From a checkpoint of a small transformer trained on Wikipedia: 1.16M parameters.
Each number is 50 + 10 x the weight over its row's rms, rounded and kept within 0 to 99. Layers, rows and columns count from 0. The size before them is the row's rms in percent of the matrix's.

# layer 8 attention value, 64x64, rms 0.105, rows 36-63, columns 0-63
138:66 47 44 62 49 59 40 44 52 53 45 41 36 48 70 56 42 67 48 31 26 45 53 73 41 63 58 47 51 55 66 41 40 52 50 44 45 53 55 42 45 65 62 51 43 50 37 61 54 54 38 50 67 59 45 63 50 30 46 42 55 50 62 39
116:68 49 43 29 36 43 66 46 52 43 38 46 48 59 40 48 38 56 58 40 65 47 49 43 44 63 58 57 48 36 63 62 57 34 39 49 50 50 37 61 56 46 52 39 63 51 47 58 56 58 66 44 57 51 45 43 36 44 78 31 54 43 40 59
114:49 53 44 44 52 53 51 64 52 60 37 72 43 54 58 23 60 46 51 32 54 47 53 58 46 60 41 52 61 53 62 62 50 47 55 66 55 50 58 52 44 56 34 32 41 52 35 61 46 73 42 27 49 48 55 34 46 41 49 57 59 34 47 53
116:59 50 36 49 50 45 22 64 52 47 52 51 45 54 40 64 72 62 50 53 51 44 38 35 51 55 63 56 58 40 39 45 84 56 68 50 42 48 36 43 38 40 35 43 49 53 55 47 48 47 52 53 51 60 55 56 60 39 37 54 62 51 58 51
121:60 39 59 59 61 59 48 40 44 47 64 51 47 59 55 43 50 45 50 27 74 40 53 59 58 42 54 48 52 61 59 42 38 47 48 54 34 42 26 60 69 42 55 47 35 57 60 62 55 41 61 47 29 45 50 51 42 50 38 49 68 45 49 62
121:47 36 47 43 56 34 51 46 51 58 46 57 36 51 19 51 52 60 65 67 60 52 50 62 40 51 34 45 62 60 40 50 55 46 47 46 59 42 43 46 61 77 38 38 47 47 66 62 52 49 46 37 50 54 52 49 58 51 49 38 65 41 56 34
111:40 50 37 43 49 69 57 59 65 47 47 61 47 55 33 55 57 38 21 48 38 41 53 61 53 60 53 56 63 55 58 36 29 54 64 56 54 61 55 49 40 39 70 48 48 52 53 66 50 51 48 32 44 53 48 46 41 52 29 55 51 48 51 37
114:59 38 56 35 54 51 57 46 64 58 63 30 49 56 54 60 50 53 50 56 70 47 52 53 50 50 42 42 62 51 52 67 61 53 48 56 39 54 47 42 47 64 51 53 80 55 51 34 59 48 34 52 24 49 32 31 44 50 50 41 36 55 46 48
111:43 49 45 64 32 53 46 61 42 44 48 47 59 61 58 50 48 57 45 52 48 31 63 42 45 55 51 35 46 58 49 39 41 36 61 49 20 64 59 64 60 57 50 48 70 48 57 54 32 42 39 72 59 64 51 49 59 56 39 47 37 43 46 51
127:59 65 56 60 54 39 38 38 68 57 62 67 35 41 38 38 48 48 22 48 46 52 53 54 60 58 32 44 59 52 55 28 57 39 61 58 57 51 41 44 60 53 48 50 48 52 55 49 46 58 45 47 41 45 45 59 36 55 69 51 45 59 44 70
127:60 50 42 61 46 46 63 38 75 47 54 47 61 68 57 47 38 39 31 59 41 40 54 43 49 44 51 44 37 44 58 48 50 43 63 47 47 57 29 67 58 63 60 43 39 52 47 53 46 41 47 44 57 49 60 29 40 54 49 61 58 45 78 47
112:60 51 51 51 50 48 67 42 45 41 47 60 44 56 48 38 61 50 47 54 49 54 47 50 47 31 30 52 71 52 49 53 49 70 54 33 44 43 54 56 49 53 36 57 43 48 64 31 33 41 43 59 68 60 71 54 35 66 66 40 53 38 43 53
121:77 49 69 41 53 48 44 40 44 36 45 49 55 44 49 44 49 46 43 77 52 54 40 40 46 55 41 47 58 49 51 42 55 63 47 38 50 36 50 52 59 44 70 47 57 49 29 43 55 63 49 26 63 64 45 48 53 52 35 64 59 48 38 60
122:47 46 62 51 49 51 58 61 43 58 49 61 56 58 55 65 30 43 47 41 46 28 56 37 61 50 51 59 61 38 47 34 42 57 56 34 52 36 58 58 59 71 37 42 40 49 56 61 43 56 56 34 48 32 53 54 56 37 43 55 55 61 28 49
121:36 50 64 43 64 46 46 51 59 57 46 48 21 49 57 47 58 52 61 44 42 49 58 55 43 59 33 57 44 42 39 54 48 50 61 37 40 64 60 69 54 50 54 57 65 35 52 47 35 54 59 62 37 41 45 52 42 38 44 54 76 53 63 62
124:62 63 40 45 68 49 40 57 61 40 42 47 56 38 70 45 63 39 38 47 41 55 64 50 53 42 51 43 55 47 65 59 58 38 56 45 59 51 43 65 47 53 43 60 55 39 57 47 40 50 66 53 41 72 53 32 48 37 37 37 35 31 46 55
108:46 62 23 46 58 42 55 32 50 47 73 57 53 48 49 60 49 59 59 36 51 59 52 51 52 50 45 70 51 41 49 66 42 30 46 57 44 46 46 51 52 60 36 62 51 54 38 50 47 53 56 55 64 44 61 70 32 34 36 46 52 50 53 35
116:57 46 38 42 56 48 52 53 54 51 55 57 57 56 60 39 41 50 45 63 49 53 55 42 60 46 45 42 51 49 65 56 55 47 39 68 31 46 52 34 49 52 52 46 51 42 50 81 51 41 55 55 35 67 47 74 38 28 38 43 36 64 42 62
107:26 41 66 65 49 49 43 53 74 41 48 50 50 50 65 61 35 43 55 57 55 54 60 47 39 39 46 41 51 41 65 56 50 53 69 56 51 48 40 38 66 63 45 59 49 41 40 53 58 47 38 35 48 54 46 69 62 48 44 26 49 52 42 45
125:62 54 49 61 46 58 32 48 59 49 66 59 48 55 41 48 43 50 66 55 43 58 48 56 58 38 40 32 44 40 53 45 17 68 62 46 37 42 45 62 51 41 62 42 51 34 47 47 49 54 51 60 42 60 61 68 56 61 60 55 55 36 62 50
129:42 59 51 57 46 63 46 63 47 41 64 46 39 54 47 48 59 39 56 51 34 21 31 44 46 57 45 51 37 48 61 56 60 74 40 52 48 59 44 50 70 52 63 53 59 58 51 56 53 52 55 50 39 51 50 46 59 47 50 33 65 50 38 25
120:27 58 49 66 63 54 41 39 48 45 59 42 46 51 39 49 61 43 49 48 40 69 50 39 49 46 43 61 60 50 49 40 48 56 70 36 43 56 44 68 41 45 40 58 62 42 47 66 62 62 48 43 64 65 42 39 42 41 65 65 41 55 41 34
116:50 79 43 47 57 53 50 56 51 58 64 45 43 36 64 66 61 50 40 58 34 52 55 28 60 52 47 44 44 56 38 49 36 41 45 51 44 48 48 48 59 57 57 34 42 50 56 45 48 47 44 43 67 63 40 44 54 51 73 36 59 31 39 60
101:52 59 48 44 53 67 38 36 49 37 43 52 57 49 42 50 56 61 42 53 56 35 56 49 62 61 45 48 35 54 49 37 43 71 38 35 57 54 42 51 41 57 42 46 61 57 70 66 45 41 41 37 42 59 60 71 60 66 67 54 40 46 38 45
126:42 58 36 42 29 45 51 48 53 57 43 37 52 57 59 46 49 48 43 46 33 67 47 61 45 43 61 30 49 46 62 36 63 71 54 52 54 39 57 62 55 50 56 38 70 45 51 52 24 35 52 35 39 58 44 49 56 52 45 59 63 51 54 60
114:50 39 47 34 53 31 57 64 58 26 66 59 37 52 56 50 39 55 37 42 43 55 54 53 53 46 34 46 29 45 48 55 63 54 38 37 53 71 34 48 42 56 55 42 60 43 64 51 66 66 57 53 55 49 54 59 56 55 40 45 47 56 54 36
116:55 29 34 54 52 52 67 53 65 43 35 33 55 37 35 51 53 44 48 50 62 42 61 52 71 35 61 53 36 57 40 37 55 55 46 52 59 60 62 52 52 57 51 42 55 47 42 57 57 47 72 52 40 47 62 59 37 50 58 56 62 39 44 31
122:59 50 56 45 59 54 38 41 45 43 59 48 54 64 45 46 67 62 42 52 50 57 59 55 35 40 54 45 36 47 37 48 55 63 54 37 46 49 52 38 64 69 45 69 41 63 49 51 29 35 67 45 40 44 64 35 58 38 54 45 59 68 61 49
# layer 8 attention output (transposed), 64x64, rms 0.15, rows 36-63, columns 0-63
109:37 49 49 36 58 56 61 62 47 51 57 51 58 42 40 41 66 44 51 60 72 62 52 30 53 45 49 54 39 49 32 61 61 47 54 57 59 34 32 56 60 39 52 45 39 46 59 47 40 51 64 51 39 33 52 42 46 73 47 61 43 49 42 67
108:44 56 65 69 65 45 64 46 30 52 50 61 40 37 53 54 53 36 37 65 50 41 55 51 51 52 49 45 47 52 43 51 35 70 58 60 43 55 63 41 51 48 37 58 41 56 57 39 41 40 37 49 46 56 35 57 68 41 46 73 46 55 59 31
106:48 56 55 60 36 39 60 47 41 44 60 38 52 36 49 66 31 45 56 61 60 53 62 37 63 30 55 44 47 36 34 47 37 58 48 37 55 56 39 42 61 54 72 62 48 57 66 40 42 37 58 59 50 54 38 49 60 50 49 45 48 65 62 48
110:44 42 55 56 58 49 75 36 45 58 41 48 56 57 60 47 50 29 54 48 49 56 63 53 51 60 45 43 50 63 46 42 18 55 33 59 60 49 52 59 50 64 68 38 34 64 49 42 52 59 52 43 27 47 44 51 40 53 57 43 41 55 59 51
110:34 48 33 43 31 36 53 46 48 60 39 51 53 45 45 49 40 52 40 72 32 59 60 34 50 66 49 59 51 44 44 66 46 64 54 40 62 69 63 39 48 65 51 51 58 50 32 41 48 55 50 59 59 51 47 40 64 56 67 51 42 54 44 44
103:54 60 55 43 29 67 64 53 52 41 66 39 48 37 69 52 50 46 46 42 51 48 53 39 61 49 69 55 43 34 64 47 39 49 53 50 55 60 41 49 31 40 49 69 51 39 35 40 36 48 49 51 44 57 46 58 45 36 60 70 44 64 56 56
106:57 48 66 58 42 36 55 49 37 42 52 50 48 43 56 50 45 63 70 61 54 62 50 53 41 38 46 48 32 53 42 75 63 49 41 42 49 45 39 59 73 50 26 58 39 36 43 55 47 45 55 61 47 52 46 42 60 45 72 59 46 41 51 42
108:38 67 49 43 41 35 51 51 38 42 48 72 55 33 55 31 43 50 45 35 52 59 43 48 52 53 57 56 47 42 54 35 56 40 56 43 48 61 54 43 60 42 53 58 31 33 56 56 51 60 57 51 52 55 79 68 47 43 60 60 69 43 48 49
108:40 46 54 41 64 46 50 51 50 59 66 47 38 40 37 60 54 45 53 64 47 66 22 57 42 54 48 66 54 39 64 51 59 40 51 47 77 44 40 43 37 59 58 54 44 45 50 44 53 53 54 34 34 33 54 63 47 39 66 43 55 47 59 51
104:33 44 39 46 55 53 60 65 58 42 46 27 54 52 60 59 50 60 66 45 48 50 51 36 55 60 53 44 46 45 41 77 41 55 43 45 51 47 63 61 43 38 41 64 40 66 56 40 53 55 60 44 56 53 30 50 62 42 31 64 53 39 48 40
103:49 48 51 43 49 59 46 53 21 59 49 59 39 40 54 46 56 59 57 43 53 52 52 57 47 57 44 41 63 40 37 62 48 63 48 46 57 48 66 41 60 31 31 55 68 54 41 46 61 59 56 54 32 48 33 63 60 46 58 43 48 56 26 64
101:50 45 44 46 51 66 38 41 69 64 49 49 47 54 71 52 37 33 56 56 50 55 41 49 54 60 69 57 44 45 34 45 53 38 48 61 55 45 41 41 45 56 48 34 58 57 34 67 52 55 52 51 43 35 39 54 79 35 37 55 52 60 55 49
105:13 49 44 50 49 61 48 51 48 65 53 60 43 53 52 56 42 42 50 36 48 46 63 53 35 47 56 65 33 69 44 56 53 48 56 55 42 55 55 48 43 48 39 51 46 49 79 63 47 35 56 71 41 49 55 55 48 45 56 43 35 38 57 44
112:48 62 49 46 47 46 40 25 63 54 50 54 55 30 56 43 60 57 47 47 70 65 47 50 33 51 44 44 25 57 48 57 56 47 40 52 47 59 48 41 46 25 64 65 62 60 60 46 59 47 59 55 59 63 48 49 47 51 39 34 51 37 65 48
116:67 46 36 56 42 66 66 64 29 46 51 42 69 49 59 45 49 49 35 54 66 63 37 43 39 54 60 47 55 55 61 42 56 66 48 51 55 41 33 31 51 59 46 48 35 55 48 42 63 45 49 41 53 62 50 56 53 58 52 50 27 41 51 40
118:29 43 66 52 33 48 71 54 55 51 57 57 39 60 32 56 47 70 61 48 58 46 41 50 45 51 60 45 47 54 41 48 53 55 39 52 25 45 59 31 45 42 61 46 32 51 55 57 51 55 50 39 68 31 47 59 50 53 65 60 48 51 59 42
098:51 55 69 53 41 48 44 62 59 45 42 47 45 51 53 38 55 50 43 66 53 43 36 59 47 41 50 36 37 52 54 45 51 51 48 22 66 47 65 51 41 36 65 40 47 47 78 55 59 47 51 37 40 61 49 35 60 63 60 53 42 55 46 67
104:38 47 42 46 48 44 40 44 43 54 50 39 52 39 55 56 51 51 61 37 59 43 43 52 56 44 54 59 59 64 44 43 60 57 64 29 66 58 51 60 65 54 44 41 48 62 40 20 62 63 41 43 58 33 46 27 55 60 54 52 64 45 64 52
096:68 42 37 41 57 55 68 42 25 64 58 51 64 41 49 36 67 58 54 52 45 49 34 56 66 60 54 54 47 51 49 42 52 33 38 45 57 47 46 60 32 35 51 38 61 51 60 46 37 54 53 66 61 47 44 38 52 40 51 62 56 55 54 42
106:44 45 47 39 50 58 64 52 43 46 45 38 54 39 56 65 68 46 42 55 57 45 48 51 47 56 64 62 64 59 53 57 73 31 41 51 46 61 59 45 57 55 21 49 63 45 52 55 39 52 56 35 55 36 36 42 46 48 48 37 41 74 46 51
100:64 38 58 50 53 49 55 62 61 54 38 48 50 57 45 59 47 48 35 50 65 75 62 68 48 48 53 50 63 49 49 46 34 21 54 43 56 32 60 47 27 43 32 51 48 41 52 43 54 47 44 45 62 49 60 51 42 54 56 63 34 56 52 55
117:62 35 47 49 39 43 59 63 66 48 48 53 45 52 51 46 48 53 56 59 55 42 33 73 33 56 61 49 51 48 59 56 50 43 35 47 65 50 56 48 51 62 42 44 33 54 59 21 44 43 49 58 37 43 52 69 61 51 39 42 60 44 40 70
104:45 38 48 56 51 41 46 40 57 35 33 58 50 59 40 37 34 43 59 58 70 42 47 61 43 49 47 56 53 46 62 38 60 62 49 56 51 48 50 62 35 52 42 76 68 64 46 60 58 60 53 64 47 36 56 46 52 42 29 54 37 53 53 37
102:56 47 45 60 61 36 49 64 54 40 51 41 37 37 52 37 50 33 60 50 36 57 61 64 40 53 62 52 60 65 47 60 63 29 51 67 45 42 46 40 49 39 48 52 57 58 38 43 52 57 66 68 53 48 33 36 47 39 32 53 63 55 55 56
108:68 39 55 69 58 46 52 48 47 58 49 59 45 48 42 52 56 48 57 52 61 36 58 28 53 51 43 64 56 57 33 67 43 43 37 54 40 83 40 30 47 45 46 51 44 60 49 45 66 50 44 60 40 46 45 45 36 41 51 49 50 67 46 49
102:64 57 54 59 35 51 32 43 55 64 33 39 68 44 41 46 59 49 58 48 55 33 56 44 45 60 63 50 59 56 56 53 36 42 72 63 53 33 72 53 51 40 45 61 39 60 31 39 47 45 49 47 51 52 49 43 40 40 52 62 59 52 37 55
092:41 63 63 44 39 42 40 41 37 53 70 62 62 58 60 40 59 53 46 49 39 66 41 51 28 67 43 46 60 43 64 70 47 38 58 37 50 59 31 38 63 50 47 57 50 55 55 46 38 52 30 58 50 44 40 48 55 46 46 52 51 55 48 64
099:35 58 55 70 39 42 61 57 57 68 42 45 48 42 52 55 31 37 54 50 47 55 36 41 68 53 44 51 56 55 65 73 52 40 51 54 56 58 37 55 51 34 55 34 60 35 59 44 60 59 29 45 47 54 36 61 39 52 48 60 44 53 42 53
# layer 8 MLP up, 256x64, rms 0.125, rows 0-26, columns 0-63
132:71 54 62 54 40 33 61 39 52 60 50 62 37 58 39 58 56 45 36 40 43 46 69 40 68 50 56 38 38 37 50 59 54 56 38 73 35 56 52 61 50 46 55 58 43 34 38 47 51 62 57 48 52 45 38 45 53 48 46 41 32 37 61 45
118:40 53 55 56 56 53 52 43 66 49 55 77 43 54 27 31 51 49 61 35 52 53 50 44 51 49 50 33 50 44 59 41 51 62 35 51 51 48 72 66 59 46 43 56 40 33 63 63 64 69 46 40 47 46 61 40 52 42 51 39 48 40 47 42
095:49 47 69 43 63 46 55 51 46 42 61 70 50 61 55 46 52 66 45 41 40 58 57 63 54 41 54 74 37 40 39 41 34 57 51 42 70 51 56 61 50 49 44 32 48 49 41 44 54 56 54 48 56 38 29 49 53 73 58 49 59 34 52 60
083:61 42 70 34 58 40 58 37 57 53 35 57 51 48 57 45 46 45 67 43 51 58 35 53 46 39 54 43 46 48 48 64 38 46 40 51 35 62 35 49 55 56 55 60 26 52 56 57 52 62 66 50 50 41 58 52 39 50 49 77 52 55 28 43
091:58 68 64 38 36 49 48 40 37 66 31 41 62 59 49 46 54 44 53 39 48 58 33 37 51 42 52 68 44 55 50 58 43 50 55 50 41 42 42 45 63 71 32 35 50 59 59 66 51 54 60 57 43 51 53 41 55 45 51 46 28 36 57 59
090:49 55 46 54 54 53 56 36 68 40 41 55 55 64 45 46 62 40 43 47 39 40 50 45 45 69 59 51 57 53 37 46 60 52 51 50 68 51 54 56 59 57 47 80 36 49 56 54 45 52 65 51 39 50 45 36 32 22 58 37 48 54 55 35
108:49 54 67 44 66 37 63 30 59 53 50 49 53 59 37 47 44 46 56 65 41 52 48 50 33 49 57 52 44 37 45 64 37 68 56 47 61 53 36 29 58 71 50 48 53 62 44 43 56 45 51 39 60 57 60 56 36 63 49 36 27 51 53 48
102:35 30 77 36 49 50 56 45 47 63 35 47 39 37 45 56 55 47 72 48 40 49 47 61 54 54 60 46 59 50 52 48 43 44 36 57 49 45 44 59 49 45 43 63 50 43 47 49 72 58 54 47 37 62 33 57 46 65 44 28 55 40 45 62
085:49 37 33 56 48 56 40 46 50 58 42 45 43 59 64 43 40 52 38 55 54 57 63 56 50 57 44 61 64 67 28 70 42 61 40 48 45 61 41 36 66 50 45 44 59 52 36 56 60 47 66 65 34 48 32 41 49 58 41 60 63 60 44 49
102:44 52 76 29 70 59 57 56 62 57 56 64 53 52 55 50 56 65 37 51 49 50 56 49 36 49 50 55 65 45 29 46 62 40 64 37 43 52 54 63 62 56 52 40 40 50 54 34 58 40 39 38 38 68 46 43 64 41 44 49 52 53 49 43
086:48 35 54 64 55 54 39 53 62 46 40 52 66 68 48 36 32 70 57 68 42 33 36 44 44 45 43 59 40 37 50 37 50 45 58 49 40 54 47 46 52 63 47 51 39 45 36 64 52 49 31 70 62 55 51 45 56 44 63 60 59 59 55 55
095:46 31 38 68 40 51 50 68 50 57 48 73 47 50 59 58 36 45 48 49 58 40 57 50 50 67 59 48 55 57 42 73 50 54 35 66 62 35 50 55 41 56 48 65 49 32 44 34 62 49 48 47 59 55 45 43 61 28 57 48 52 43 50 43
091:55 57 42 57 33 43 52 48 41 46 34 59 60 61 56 61 53 48 42 56 43 57 42 54 79 58 42 56 46 51 59 40 53 35 42 60 57 40 57 61 45 60 69 45 54 52 46 37 59 66 47 46 20 52 48 32 45 52 54 63 67 45 54 50
092:59 63 66 60 40 46 52 44 53 50 55 47 48 47 57 45 28 51 37 44 23 34 51 34 49 60 66 34 59 56 50 48 56 56 41 43 43 45 56 47 53 54 48 44 45 47 58 56 26 56 61 58 68 72 59 29 48 51 62 56 53 47 48 46
092:37 59 46 57 43 54 43 65 34 47 62 52 21 50 52 42 46 38 43 54 49 56 36 45 48 51 55 53 28 58 54 50 67 71 47 58 50 56 53 57 70 53 58 50 51 51 53 47 52 51 50 44 27 61 28 46 56 53 60 48 66 34 58 55
101:45 38 63 40 53 54 63 50 48 66 55 67 50 56 47 43 44 38 44 27 51 43 46 58 62 49 49 35 45 42 55 69 65 55 39 52 34 42 62 39 54 44 71 47 34 57 52 46 70 51 25 49 51 60 53 47 43 45 52 54 48 42 67 51
095:52 62 57 57 52 40 57 54 36 44 44 45 36 45 63 65 35 54 53 41 52 65 63 43 54 55 54 42 50 43 67 33 59 46 52 50 43 51 51 37 33 68 51 47 63 41 52 35 56 45 59 63 55 61 62 53 45 67 38 46 54 34 24 38
110:44 51 41 53 61 40 47 52 63 31 55 47 37 44 63 54 55 77 42 66 49 55 39 54 36 44 58 43 45 50 27 49 69 59 47 49 47 54 33 45 48 59 66 58 44 51 45 39 63 64 49 46 38 57 41 46 49 40 68 47 38 32 49 56
096:42 44 60 28 44 51 47 51 30 50 33 72 60 57 51 44 28 53 51 55 60 73 42 57 51 36 56 36 55 46 37 68 54 56 58 52 62 51 49 58 56 38 59 37 46 39 56 39 37 46 56 53 49 66 60 63 55 51 42 52 40 42 54 49
098:41 61 55 45 68 39 54 63 45 45 61 47 44 35 57 47 44 47 50 36 68 58 50 55 37 51 54 61 55 49 51 33 47 47 47 62 40 49 41 62 54 59 61 30 43 50 44 68 65 49 26 35 64 63 47 33 43 55 34 59 44 43 53 54
104:48 40 65 48 55 58 67 49 54 49 50 48 74 44 50 62 49 55 62 52 33 62 62 49 51 51 51 59 40 62 50 56 41 47 28 74 43 49 48 46 47 40 42 28 59 43 51 57 50 55 56 41 38 48 62 43 50 29 42 63 34 60 34 44
102:54 57 63 73 52 34 48 60 43 38 67 50 39 52 58 62 55 52 55 55 50 53 58 42 59 57 39 54 44 51 51 42 44 60 54 56 39 56 57 42 48 54 42 33 37 33 33 46 57 42 42 74 62 52 47 35 51 44 71 53 29 38 54 55
107:50 65 57 56 62 49 56 35 61 52 46 53 60 52 55 33 66 46 52 59 27 60 75 52 59 50 45 55 43 61 37 50 62 54 35 49 62 28 42 64 39 39 54 37 39 35 47 61 38 48 34 44 50 53 50 60 48 50 46 53 38 43 46 59
107:51 41 54 51 52 34 58 55 52 60 46 43 39 40 42 65 68 54 47 43 68 57 49 29 54 40 48 68 55 47 40 48 56 44 27 45 56 52 60 51 47 68 33 62 49 58 37 46 54 27 26 55 57 58 62 57 56 57 47 52 57 47 52 42
103:40 48 56 54 46 40 80 45 43 34 43 58 64 61 44 56 38 45 46 55 54 43 56 47 35 71 47 42 56 43 54 34 42 59 52 38 58 44 64 72 31 53 54 38 48 62 40 56 49 60 31 54 56 60 62 52 48 53 37 57 49 47 55 45
085:30 57 52 48 52 42 37 56 47 55 57 49 59 51 54 78 47 49 56 44 43 57 40 51 52 76 74 57 52 46 37 51 55 49 52 45 53 58 47 53 37 47 59 21 42 46 50 63 54 47 32 64 56 46 57 51 47 52 58 45 58 51 69 66
104:68 35 52 43 44 59 49 66 56 76 42 29 43 47 39 53 52 59 39 43 52 64 63 48 55 45 60 56 61 44 25 38 50 37 52 67 60 46 44 42 51 58 59 47 38 49 51 66 36 49 49 51 43 49 32 43 37 60 53 56 52 42 53 51
# layer 8 MLP down (transposed), 256x64, rms 0.108, rows 0-25, columns 0-63
132:67 51 51 56 50 52 46 36 53 43 30 61 52 58 52 58 49 54 62 49 53 56 52 43 69 42 53 25 42 47 47 60 34 56 49 55 50 60 76 51 55 41 37 66 45 52 62 69 49 44 47 32 60 48 63 29 44 46 39 43 49 39 39 47
112:51 45 46 53 74 48 55 37 45 28 46 61 51 44 48 56 61 41 66 38 42 66 46 48 51 55 53 45 50 59 56 52 66 46 62 57 40 56 45 41 64 54 58 69 41 68 64 56 41 51 42 40 65 39 37 42 52 36 52 52 37 30 40 41
089:46 69 57 34 58 37 51 52 56 46 35 35 47 52 45 57 50 40 63 40 42 44 46 48 57 48 38 34 44 44 51 64 49 50 45 59 54 59 50 48 59 36 55 48 51 64 55 55 53 53 67 46 63 43 43 59 62 37 56 46 76 21 68 46
081:34 62 34 61 47 52 48 55 45 49 49 48 70 47 63 42 55 58 32 55 44 53 51 71 28 58 46 41 60 40 28 39 62 44 59 53 42 48 49 54 65 50 32 40 50 48 52 48 55 46 27 62 52 65 57 59 50 60 50 49 44 66 50 56
072:30 47 29 56 53 33 38 60 66 58 63 55 49 53 55 34 60 54 50 46 45 64 49 62 47 50 39 68 57 40 56 52 56 46 53 42 41 59 57 42 53 34 50 50 54 45 33 31 39 43 38 47 46 54 39 71 47 65 51 56 68 61 48 47
073:53 68 63 50 55 37 45 62 53 30 40 56 76 52 58 48 57 33 64 43 60 40 26 48 49 50 44 53 36 68 48 52 55 48 58 42 45 43 56 43 64 34 49 47 37 62 55 58 50 49 55 38 56 43 53 59 40 49 62 51 53 32 59 38
096:56 56 30 51 45 37 61 70 50 43 43 39 70 58 57 40 44 52 62 49 40 52 64 63 53 39 57 47 61 42 47 42 66 58 40 60 44 38 52 44 58 50 39 63 36 71 46 42 59 44 40 35 51 42 46 47 43 51 51 70 53 32 56 60
099:59 70 45 48 52 54 61 45 45 19 52 31 54 47 61 38 42 49 51 42 62 36 53 60 49 48 51 41 33 48 49 48 40 40 55 69 39 66 63 55 56 50 57 49 54 50 50 55 59 29 53 54 53 43 65 61 55 37 54 59 62 33 50 35
101:54 48 72 40 48 52 53 59 52 48 57 57 38 50 35 54 63 55 61 49 48 47 30 48 49 36 65 47 32 48 74 48 56 33 66 51 53 47 56 60 35 59 64 51 41 43 60 46 42 49 36 47 59 40 62 50 55 29 66 45 36 43 42 45
106:50 55 56 56 65 54 44 54 59 34 28 42 59 49 41 34 34 56 51 38 54 47 58 63 64 56 43 52 68 49 42 47 38 63 63 37 63 55 60 57 54 50 62 53 55 44 50 42 46 31 62 34 67 45 57 34 59 39 47 56 51 29 52 45
112:24 41 45 44 65 60 67 39 43 45 64 72 57 39 52 56 74 52 51 47 63 48 53 44 49 36 50 42 57 59 44 49 48 54 51 59 48 51 54 38 51 53 57 41 42 29 48 33 54 62 68 40 40 66 57 53 40 41 35 48 48 50 58 48
071:48 55 70 43 41 61 36 53 51 50 53 41 61 36 52 42 43 59 60 50 61 57 55 58 39 53 41 39 42 49 47 64 49 43 48 65 47 54 35 38 49 64 69 44 17 51 56 66 59 36 43 59 53 51 40 65 44 57 41 41 64 55 42 57
074:38 44 46 41 52 63 38 61 65 51 61 34 48 62 45 33 44 47 68 40 48 66 48 49 27 42 56 56 67 54 60 45 49 53 50 62 36 55 37 57 31 59 50 46 45 50 54 60 45 44 46 57 39 62 45 54 64 75 40 53 53 40 40 51
075:52 47 57 56 42 38 48 79 40 38 25 43 36 52 51 48 55 46 51 55 47 49 41 63 54 55 51 56 53 58 45 48 52 60 50 53 46 51 48 46 60 52 48 64 31 68 65 60 54 41 58 47 62 52 57 30 43 53 70 47 50 25 41 33
079:56 55 43 56 66 51 67 68 59 45 60 66 54 38 65 60 43 62 55 50 48 51 38 64 55 28 39 63 47 47 27 45 64 51 54 47 49 39 48 37 46 51 49 50 22 42 54 39 56 48 44 53 59 56 53 47 42 45 37 44 44 53 29 52
110:58 58 42 57 64 44 54 53 58 24 42 62 49 43 42 62 42 40 55 65 43 53 50 62 63 42 38 44 50 42 51 65 49 63 64 34 38 53 64 45 47 42 51 63 64 41 58 47 53 46 73 58 53 45 38 36 61 39 33 43 46 42 41 60
074:25 54 53 51 42 48 61 53 51 39 31 57 61 54 60 47 57 45 61 34 40 47 43 47 46 30 35 39 35 69 49 60 53 40 59 48 45 43 51 46 51 49 50 50 47 44 63 46 59 51 45 24 59 46 56 64 44 65 42 64 64 62 57 62
102:53 45 45 46 61 59 47 59 53 43 39 36 41 48 45 52 49 63 70 62 51 57 66 71 47 47 53 65 39 52 62 31 40 57 48 53 49 38 46 33 35 50 51 54 42 40 50 65 44 42 56 66 49 65 55 36 63 54 62 57 39 50 28 38
086:36 54 51 67 52 56 48 66 44 48 35 61 63 44 52 62 45 45 57 49 42 37 67 45 60 55 47 66 57 42 51 44 41 44 43 40 44 54 60 78 46 55 37 34 42 57 41 42 38 44 55 50 74 72 50 55 42 45 52 45 55 38 48 40
106:37 56 48 51 63 43 47 40 53 44 42 42 57 44 44 68 44 47 47 69 46 53 36 68 42 48 71 51 49 59 35 47 46 52 56 39 46 36 58 52 40 52 53 46 42 75 44 28 47 53 66 50 61 62 44 43 46 50 49 38 51 48 77 38
101:63 40 45 54 50 40 36 37 59 41 43 44 38 37 59 50 53 55 43 55 57 52 43 68 52 56 55 39 55 50 59 39 65 65 70 35 51 51 34 58 40 55 61 40 42 81 42 40 41 41 38 55 40 53 52 58 47 44 53 62 56 63 64 46
107:59 48 53 38 47 59 59 34 33 48 50 66 62 34 35 59 51 55 39 50 38 33 48 66 51 48 53 27 53 56 55 68 51 60 52 33 47 49 55 57 54 47 62 66 45 54 58 75 37 56 42 40 46 58 46 56 54 44 40 41 58 58 36 48
107:56 63 46 53 37 62 66 60 26 61 47 41 45 40 40 52 38 38 64 61 66 48 44 51 62 58 54 64 48 37 38 48 54 37 46 43 69 43 40 53 38 60 53 45 53 46 40 46 48 35 54 64 55 31 52 46 66 44 69 57 48 46 58 52
085:55 38 51 49 71 59 43 50 48 42 41 46 53 44 39 46 43 51 59 53 63 47 51 70 57 30 73 47 46 22 55 58 46 50 38 55 61 56 40 49 41 62 54 28 44 50 45 59 54 46 48 58 56 47 64 33 53 46 48 67 56 39 67 45
106:69 69 51 65 41 50 34 57 59 64 62 60 46 56 55 55 53 56 57 40 47 42 49 47 48 44 44 37 49 45 52 41 47 41 52 70 50 57 43 52 68 35 35 44 42 52 32 33 56 69 66 52 45 33 49 28 51 50 51 44 49 55 39 58
089:74 39 45 45 48 53 50 54 64 25 59 34 37 46 53 62 58 52 69 46 54 58 61 47 40 45 63 48 63 51 66 55 37 50 35 46 50 50 31 28 54 62 40 55 45 59 43 51 50 47 72 50 49 49 51 37 47 45 50 39 54 54 55 38